Weights of a small GPT-style language model, trained from scratch on English Wikipedia.
Size: 26 layers, 6 heads of 64, MLP 1920 squared ReLU, vocabulary 30011.
Architecture: no biases in attention or MLP, some layers without positions, some layers without attention, shifted keys, gated attention, value embeddings, hashed n-gram embeddings, a smear gate, capped logits.
Training: a variant of Adam for these matrices, 517M tokens, 8602 steps.
Each number is 128 + 32 x the weight over its row's rms, rounded and kept within 0 to 255. Layers, rows and columns count from 0. Numbers have three digits each. The size before them is the row's rms in percent of the matrix's.

# layer 10 attention query, 384x384, rms 0.0525, rows 267-292, columns 128-255
117:123212073050139171139113069110126167141118118142175161171124155146125178098093073135164152091158115190166120122108125114141128121114073093110185150163112125119156162125143120088196157112138101085119179049124143108142178170143104160116135113106106137180116144162118131139141149132112157105123122145132109104125136108129137113098176144136117100137139157117125113181073192078158152067149
111:125101139109163110093125123122141108106136091099134154072111128172169134130122135144089128145166151083135129114143164120133128152094165139109101091160083152145058127079155190154127134134162096134158171177124104148132135131139142061142145138134140098076180099140165174166120113143138091119136109181155200150164142141177096146152100186121148129119096106119111118099164059210105087134046
101:157055154203167127130099141152101110107113147093125135096138187146142190118142117134165075101123169161149102086187161089091119097109163158142128075073116105103143029150147126129129098103085176146107158143119111159131098100144124147199123114110085089091170093037101173082095115092186101108111126129123131150178132106181133166107161116141125114168154183132178135082180109180156144147092
091:150118183115127098133150128134121146099121152131097126130121108090103157135165067081136093042118152161104113091141181133122141181127165154143083092086135163167150131091131169104120142132104057117143096123090157166152088094126187115158115079114157118093161123139127176169154063125128047105087126103100164095139130125142147120123105131129163109163130120201171118110147114153112110084120
089:098140127150165159084116094118157135127130109125108177142141189147172132136158110140139240108152122082126139141100094143177114150083117112131155226127082216099104147166088135120158151123153148122183233082103133114140117136137100126120144105153128122198128112110157126107111114127125140176122056104161136063143187145122110072152191165147141127130221139118153117183125120039063099143149
095:119115135115176121138087138147128140101134147107104127152148164103151066166107081167115158081170148125072125122085081120191148155089152103178196132131183196116065122135092163124166139118150121127120151088099090178166082122128129089150110062096103157140146149161128143167126162121155156038149097124121137157134132106092088117184121092119126158067151168096110083152070136094151099143103
085:119133146140103056096142151134175085119115079046101124144109139111139153134147145155103176098108154134128107197138087114189119126097052066129120147144157180117113141213148165091177159136176110157137184142104150134078108125134028145120111129175128154097106135152126155119167123113121122143140072111166161099115159199111144143221118108132101120115178129160111114167163108156079079151155
085:072151092151163167147130160140112119180137131150152134171121151153114125152141096117135135085131117130138131171154163130147188164170191114089125142094099153088180112154115105140120137163157132052140191128161150113112105111109096159090104062117079110163079081127139158084127117160142139175178143134157121138164105184107142108075085129166178130103148136114132115140104089091123154127176
086:131170162126179129123114085124139136130141113102156169145120173170174099127115133134136233146140174089131166105133095167153146172164121061069192217147115105131134128160145127099180116135123112157159155117138118125142131152104108071082127137109172140177148118133139117115133135165126145122169135146132076101119156158135139110180214138116059150113156162080091114177075143081143151164126
103:097090056157128089091115104086126128062137108136088154115155113154120121095089061166181159134153130101207055162143095111120106117172115161188135070142085145097134074177143182162112111114091120122128217157160171186171169134144122134118096139100127078121130129080113128114112166092137158166176189113102069133131178144089112121125152158101106232116158125147110126098146124144147141133120
090:129186173134150159182148169132137117153141110095175088124093124116187122151106190069100118103124134168108159108155125116167133135109131102083127163152116075103149148106174113156107089115117153109152109075077097101111094134147124070149167180135136112110077124122096135107142148162098099126110140146116114131113179114180185182182176139152102074103127136085071134156119092178109103208119
085:123129132166155154150095115121169161137158125131177135128106172139155132154135115168155171128136160124153154110098084108140132089154089083103106168119073124154170102161114151143118134139182177042172184125126149107113182199151098157111121088150165118140076100114075077102121101144109144169158152143125120093141144137129080120152182163158116131123157112108088156166125113129107181115220
106:154161079201123134091116117152134068134128091113079205165087133145147091104136123215106172065137134099159083126091121094096156145116139103130139123134130139118089072107149129162146108155153085153167210103153143120172082135098065133155158075177121170139104124075190119160066102124124137128147072180188112087105124136096140066154142113161137134130169110172143197157131122164110140133135
094:056160148086134100144123073128114110151127109109101071122163124115165155152127170111123148120095067139147116111170082138182084113125148139129154105146099131124052210161127075093163064096128094115163133092119157090097127149154113188080126144191136142172156118150106094156211143207108086196141066119107093140096143150107205101143150167110115130104148153123119111099159134162087111149108
093:154102150152090085150159151127165150096111127119085172123112148130147079138106104149088071072137144189072100137093200080209140157144152096158075081072132182144132099159139171128089140174162159140148083143131138154107063130202134122140156108106133068128090134070087115091105104099161150120131133114109142173115096111133137180097147064187119075110087154146134116106120088136162151144175
095:146109082163129146104103142175092187175096118167140181148103136162127093149150163086082065098181103129118103077091165112173101135123126083126072050151102179124097129128066129137068109105123094113120138165143128110144150118145132158153125055171146106079144128163078100107102137132194165118182138102149110133114131061102096099098091104203167140098088120165115164168080105126200114092163
086:105139077153091138120153148115128134150134141161108175075076156109133093128137096136138097151159058081127121116096090083167139144098138122169119147152125130165123084235104119128155138139151066122148179151110142120127133105120118143144145110168133143178091135073129122119149146076156148143169121129157113082123159196080089061143112098110202168138166130184170169215138087073156163149156
098:116112128105127127106098062132147132086143112138144070173107139090177154133125125127126156164111074126173060165128046111176095146154147140140138128165069103107145200131099104134147061085120074115121149150120111126128172136147170137082125148137150165199166123129070082216197150177121081131117122095121124143103112119094169153110129125128101085103179109108100117114110113125070143122120
098:150103175151069151147166110128131136184121084110167158120160119067111081065059113101155110188122137145082111108105117126106168107074112198185141093124156129180074107079156122099157172148123136120160150082097131113159105108102106149129138137152093107083058125143127131149109062121095095106080092123087114130151102116136162150116140136156068163126138107133124095119115112177083077064111
092:122115099128153163103137136135150094085126126121122133141159118180139147122157164234147155107163152072236093143137103115064162135111137093055169135119159149095179032077125125185129125131187101141093132091212138137113123119107139084126113082071124130145129150139205124149066158078165139065156147141142120140150104106172100139117135144128148074122153164104100132102086135128121138112131
096:183131168108148086147131109094164098145169160094165075151065103164104066155170172156137117124172122168089146106079144080146120161117094091102170118143145137091149064145165105096099108178164110110114140143202129113138090119117131108116143157100111124148057133164106112161133140130112104126144125186100131126116099096124151185110102148159153102101100080110115094129143095149100122132123
094:115144092050091074137193098123092099165158129124120117125146066143110167110067169078066088150081105172121139149176194129128146123116126120158117103162147077125104178128129149117159107137121081154133082147088137052095127091120085126176109176173101166097133126178104120150208139120097093141101101134156183136105118183137196096123105138116157070160103119138117176107202106186104157168106
089:199146139146193177171105138127090151146098140125185158125113128151133130163153127104183067111178128138116159067100173120144076158137134133056129102123104170071147097093167097137097112154097221152140127124145117110117119107116176164121113137105089066106137126075133151097099152134159137145112183105090134156136119079168129149101116140135100120134083127097145114118152154133191165149083
099:132134098208107116154142161164152147151086126107153150170091124117074094125081103150114090194133126114068127178069117143130124141130109147081153142109117170126162066134134122095127109184152176154122175142169086131125067099085116131120157142140061148139068140082192116100184159129117157041151070181081135115161097117091132100117085098143105162134105109124186092128106117102188163115096
092:161155137106106058092203088147124075113143115098093169161138113166103148082084094099095152122111129206101088129101143143151122143129104114140124114135102175117061176155116166069144135146118062143180184120079185131163075108081119119128164140138165164114127121131120149104138108157089093164154082122148155170125127200083143118174121160146121181109181138137147143173134141144093071128113
097:133100145151116104098129134163147075139117090121104117189138104136153135129152118156083161132112139139115087218101167132140174157159134120108124157089135205121149186116094148101149158151170151126129109132123125143123081122078105122081112049167134170092143103124148127157110073171128154119101036104124169099130113150123169094168085073139101089118148119165098108126124150100091123061184
# layer 10 attention key, 384x384, rms 0.0521, rows 267-291, columns 128-255
091:152134111122113173122177097160169191104109110129093129142100070092123103104136131102168159107091087167127092063118093114034145087094111174084162144103121119104144132145155103134150131103124087149126156120123124136064122114090120126098131134161139182155146177091129105161095163117156175076119184110111062077076157103154127114158189126091152129126139152137097143176113105067136145143143
135:105045145185132095105071154097184040134180080093132093127119187113130120142135165162117155123162164085165125170138130172161140104125138107131114117087118147129079130103073162173120102141156127096121145204117154099132154122153123064148156069124133126089114083092134163100121093183109101076162113159135150158133101178091092150145093116146129163142183134108083152106168144162142128131116
086:153123175147115129121095137149100124088105120127137148087163115166132149105085126105165129149075185168144077102188138140117102150129105104133133134149088090154179118199153136125104059144131174093137155108113115113138146138143122147126090133100062116134142106145134083085123116116155101138135146136142136114115101139135132141068170127153083184075103136058119105163128092132111141127116
096:134090163158132140144095114126171117120086128136142134149112140160122134158120105122131128116152140115080127140158135155167175142123144135140105094124084179178123100109101166084123160023112002077125143123116114152176153189174194082098128079105216089143170049208157089134153125153101125145122144115128128114143134134075120165093102104149171122084111095152138117177143118127122120113125
088:155140164195152138102104076101109127099122120105118091153149179102151107161133167090125186116158169154128157173122120123198154121157101086141134202162129163160118143233167148135123126114117126136105237105164103080062145112084126126109120085140108096211110091115083109131098139139126141146141100090171148102118119165112157076125169111144051140143201169102182143159131101100125134107122
096:072173138169125090113137159187199157180133128120119128216143156182172094168149114162149196111177149119123094130100161203131161105125170119151135130117124150054117133135125157106139170145117181182120084104123153137102129115126097111116123089079045113103104121132174116124097141116138110114133141135164106132116161086100086135205112049124132138135120158138110117190104169076177113133135
086:128185146118098111074144085092106104103136108095116103176132140113090065141188159141098169109142145181152151162064113167181135160169079094165093115104143144123127138255112113137118159145159142164133128130146126109076099130076057099124170073104095155121184130139105096123115103103098137102182072123170193155129170181106156122153151092105118121100179137132131109147094100130112046094158
090:109155161104161149163140139114092142096137144179156167110140134159126106136100164087130154117066118109149182119115162085139133125126062140093123144167129143146192118202188108139151098179166137091150191093152104174087102085088153208120135120104093096191128076136138094149132178151116145135192116129166043090132117138192152129103168144124127173110126132125167159147114066121126159118125
086:135169149055172129125102023142112144090148140123113095132176130110147134119121136103151154082189188112160178120131138127125135134155113124092202194136166083168109138190176106148169119173144165141162121149147153110104127121065118106173154135100122136182124130088088131134113152172146186067207159168111121140163145152149167072163144124125093136175177123103130126149096136140102112114099
104:153089106139112128110171115112152133119133125140158131138133062173129130047091102156099146156073139092148082089099123110139070125160146138181121092155098097094144135150100180107107078097071129112118156149156148144125162069158110107123095103140155113167109144081110096099103079108165106123110168071055113121120111122140110096103169132109037173194136171127133132096148111125123103082123
092:149182161115113153128093156126114155181177137111109078150124116077097127174152181060185133067186181184159161132164125109121125136122144164116179170100123047116100112123163140133148116159136225114130075155113091112068144123102088079176116145103067138107157162075115172109097117133144100054159128155178082160097182091182137140147135124187106100087083124108104096145148107162183086166067
087:161147163126176151132095054122106101103166137186147104123118131133143116101120149109140150110125149177117192082137135071139100109174071064120149222176137121126162124197127109123149074144121169112111184135129097137111122123091116174158103130121089134174093143092080072134089163145119125166173103119085109082083137135165108102122165121115088121125147135113157160166102095106098116134126
110:209152149172094130108134092168101135132132137087101210136103164125100104132096078195091158120111113101155097147084148124131147173087138126147140107151107132131114158105155133131089099131155109154157150147174178067195112085116053143120096145129115179156172114101145144146163056130129141116124084164113115109171130090122126132161125112148138156133138119108105195096158151189108137108137
094:062089136080183112141154152143103123080145166141088144084153128116121174134101083104080130127104096106100123142097170121226117125127075122101182124094129143167078104167132137174118088112137021110174155117114130090122112157080155154158118182159194166128127091128135075115180135106148085157175147101189102147157118185069215131135114128111111167123202108150136108093133131151128103140096
091:142119185188064157124142148149187122136126121114111151119052120165110117161100119153121041119156138198120125113107151182142109157169085148135074109107081149069160158171100150154082118185118151111123071127077128116112086134163078139142107114107149076138141173134193116105035124066139100158134108188129116117079137166165103114093135082174138085157084135103139121169158055130164137121184
095:119115088121169140167070213195131162184080091161147153113139209174105171118109154174079111124117073067112109115141153126124138147148138115110117104193153142058101182102114076080129084103119154075128138156108141125198144064166136196154166146152149092111111108217179153123154130134132140149125115085119082103135105102174093115128117124135148143137089084156136147135122117150148153153187
086:151127086167075121156105090147145126111137152125136119102143186121108119108173109142093100153105132106167163100033087128118140152161133164136039160145102111081138125234130132066107099098191125160100152141144108109115103101084119107062131121184167139140147132111176146130147114168125151089173078107095167153137164225139098098143149093099111162170166164148107204148104106118105161083177
097:083057131104145102078151129113144084122144120134149071138069154118168172128141042044102126120110132135128053152158125187190146070145164113113195173144082129140102129111125163144116153103142118116104141184119043127113149129118164125119137116143131167129142092131121085143095108118146077143130121052141113178134106181089181099137131079149117123109205155115117104104140112162158101156107
099:131156204179090108199170137102116165114125145133156197119173111147150103111095091144084130087079116084148118148097099151069143119104116079160139114125156111189148155103163176133156141118143033131128131078120110134157135110106132112160122120108150098134128114115100110084125109133129172063113144140116110184169123051117141138123128155139097137129153133143142123145052139145092097123178
089:169144161142124172095134158150157125122140096055122130144118119126157134157132126196148130138169155114166096111158155116065144134085129166080144136143116145048130096000173149100137174135163146186148118108152187112110121101134072119098113092124066117110125109087154156157146127119092136125117184129136106056137105091170088176154153104149164080159142166110113123124168159141119116105124
097:162168145123171088180124139097123127140129134135184121155069122094114119130141101126168075101213101182120136055116149120129121130109080123110156107151129156080185046078118132104128111136148103156158122101139141161213058115116116181133164162069141110127138120121147095156149128102094141162147164175109101106147182094142146137116119148173153086084193118118133103070142075098116113112143
094:098107083029164125117166134086063085103146160163132179107119126133082140116109138113089131151087082189094139148108129104165178154125090119105146066122153094190135090151120118174100114198147096102140096122130148093087100118111150089114133153111184142068173146194118096137185148156065141100146151106168130190125129170104167126158125127149181140072151082173118102103129102150120113113120
091:147145131115162158166074155139125128167110126124119120128139099120136188142114173129207049119161120121102092114168165071149096136128140168058129141156122128096128106107145109119138115167114173104192145094112137131132139138168188173161090194108092080127111165121186127099144180135188143142080124146098124094135143094176135118044147179141113138113051091126145098149154147063174185172075
101:108132109181097074176157140164199121086090150128136197168064119149096110097134114174111094147078119102165107142061103118146092097118102138113107145104152162112177123131150133125113086129163123154117108161132105105182051079110170107122156119141089129129086133083178089116176126172160135081087061197064150121183131151161153105151166131138104149171133102074206140096121129117114156128125
092:180171122057118141152228049089140132134112146126161145193162117126105108110127104094076167105134102172118069171073114128180133195140088116129146089129135099170107130180134136126075156117125080151140151118140148146136124121091100113085159088061179129193185126146101148157145071115085158047158101078132125176165132149107144112103137155123084167143145149156153124159064125102120101117150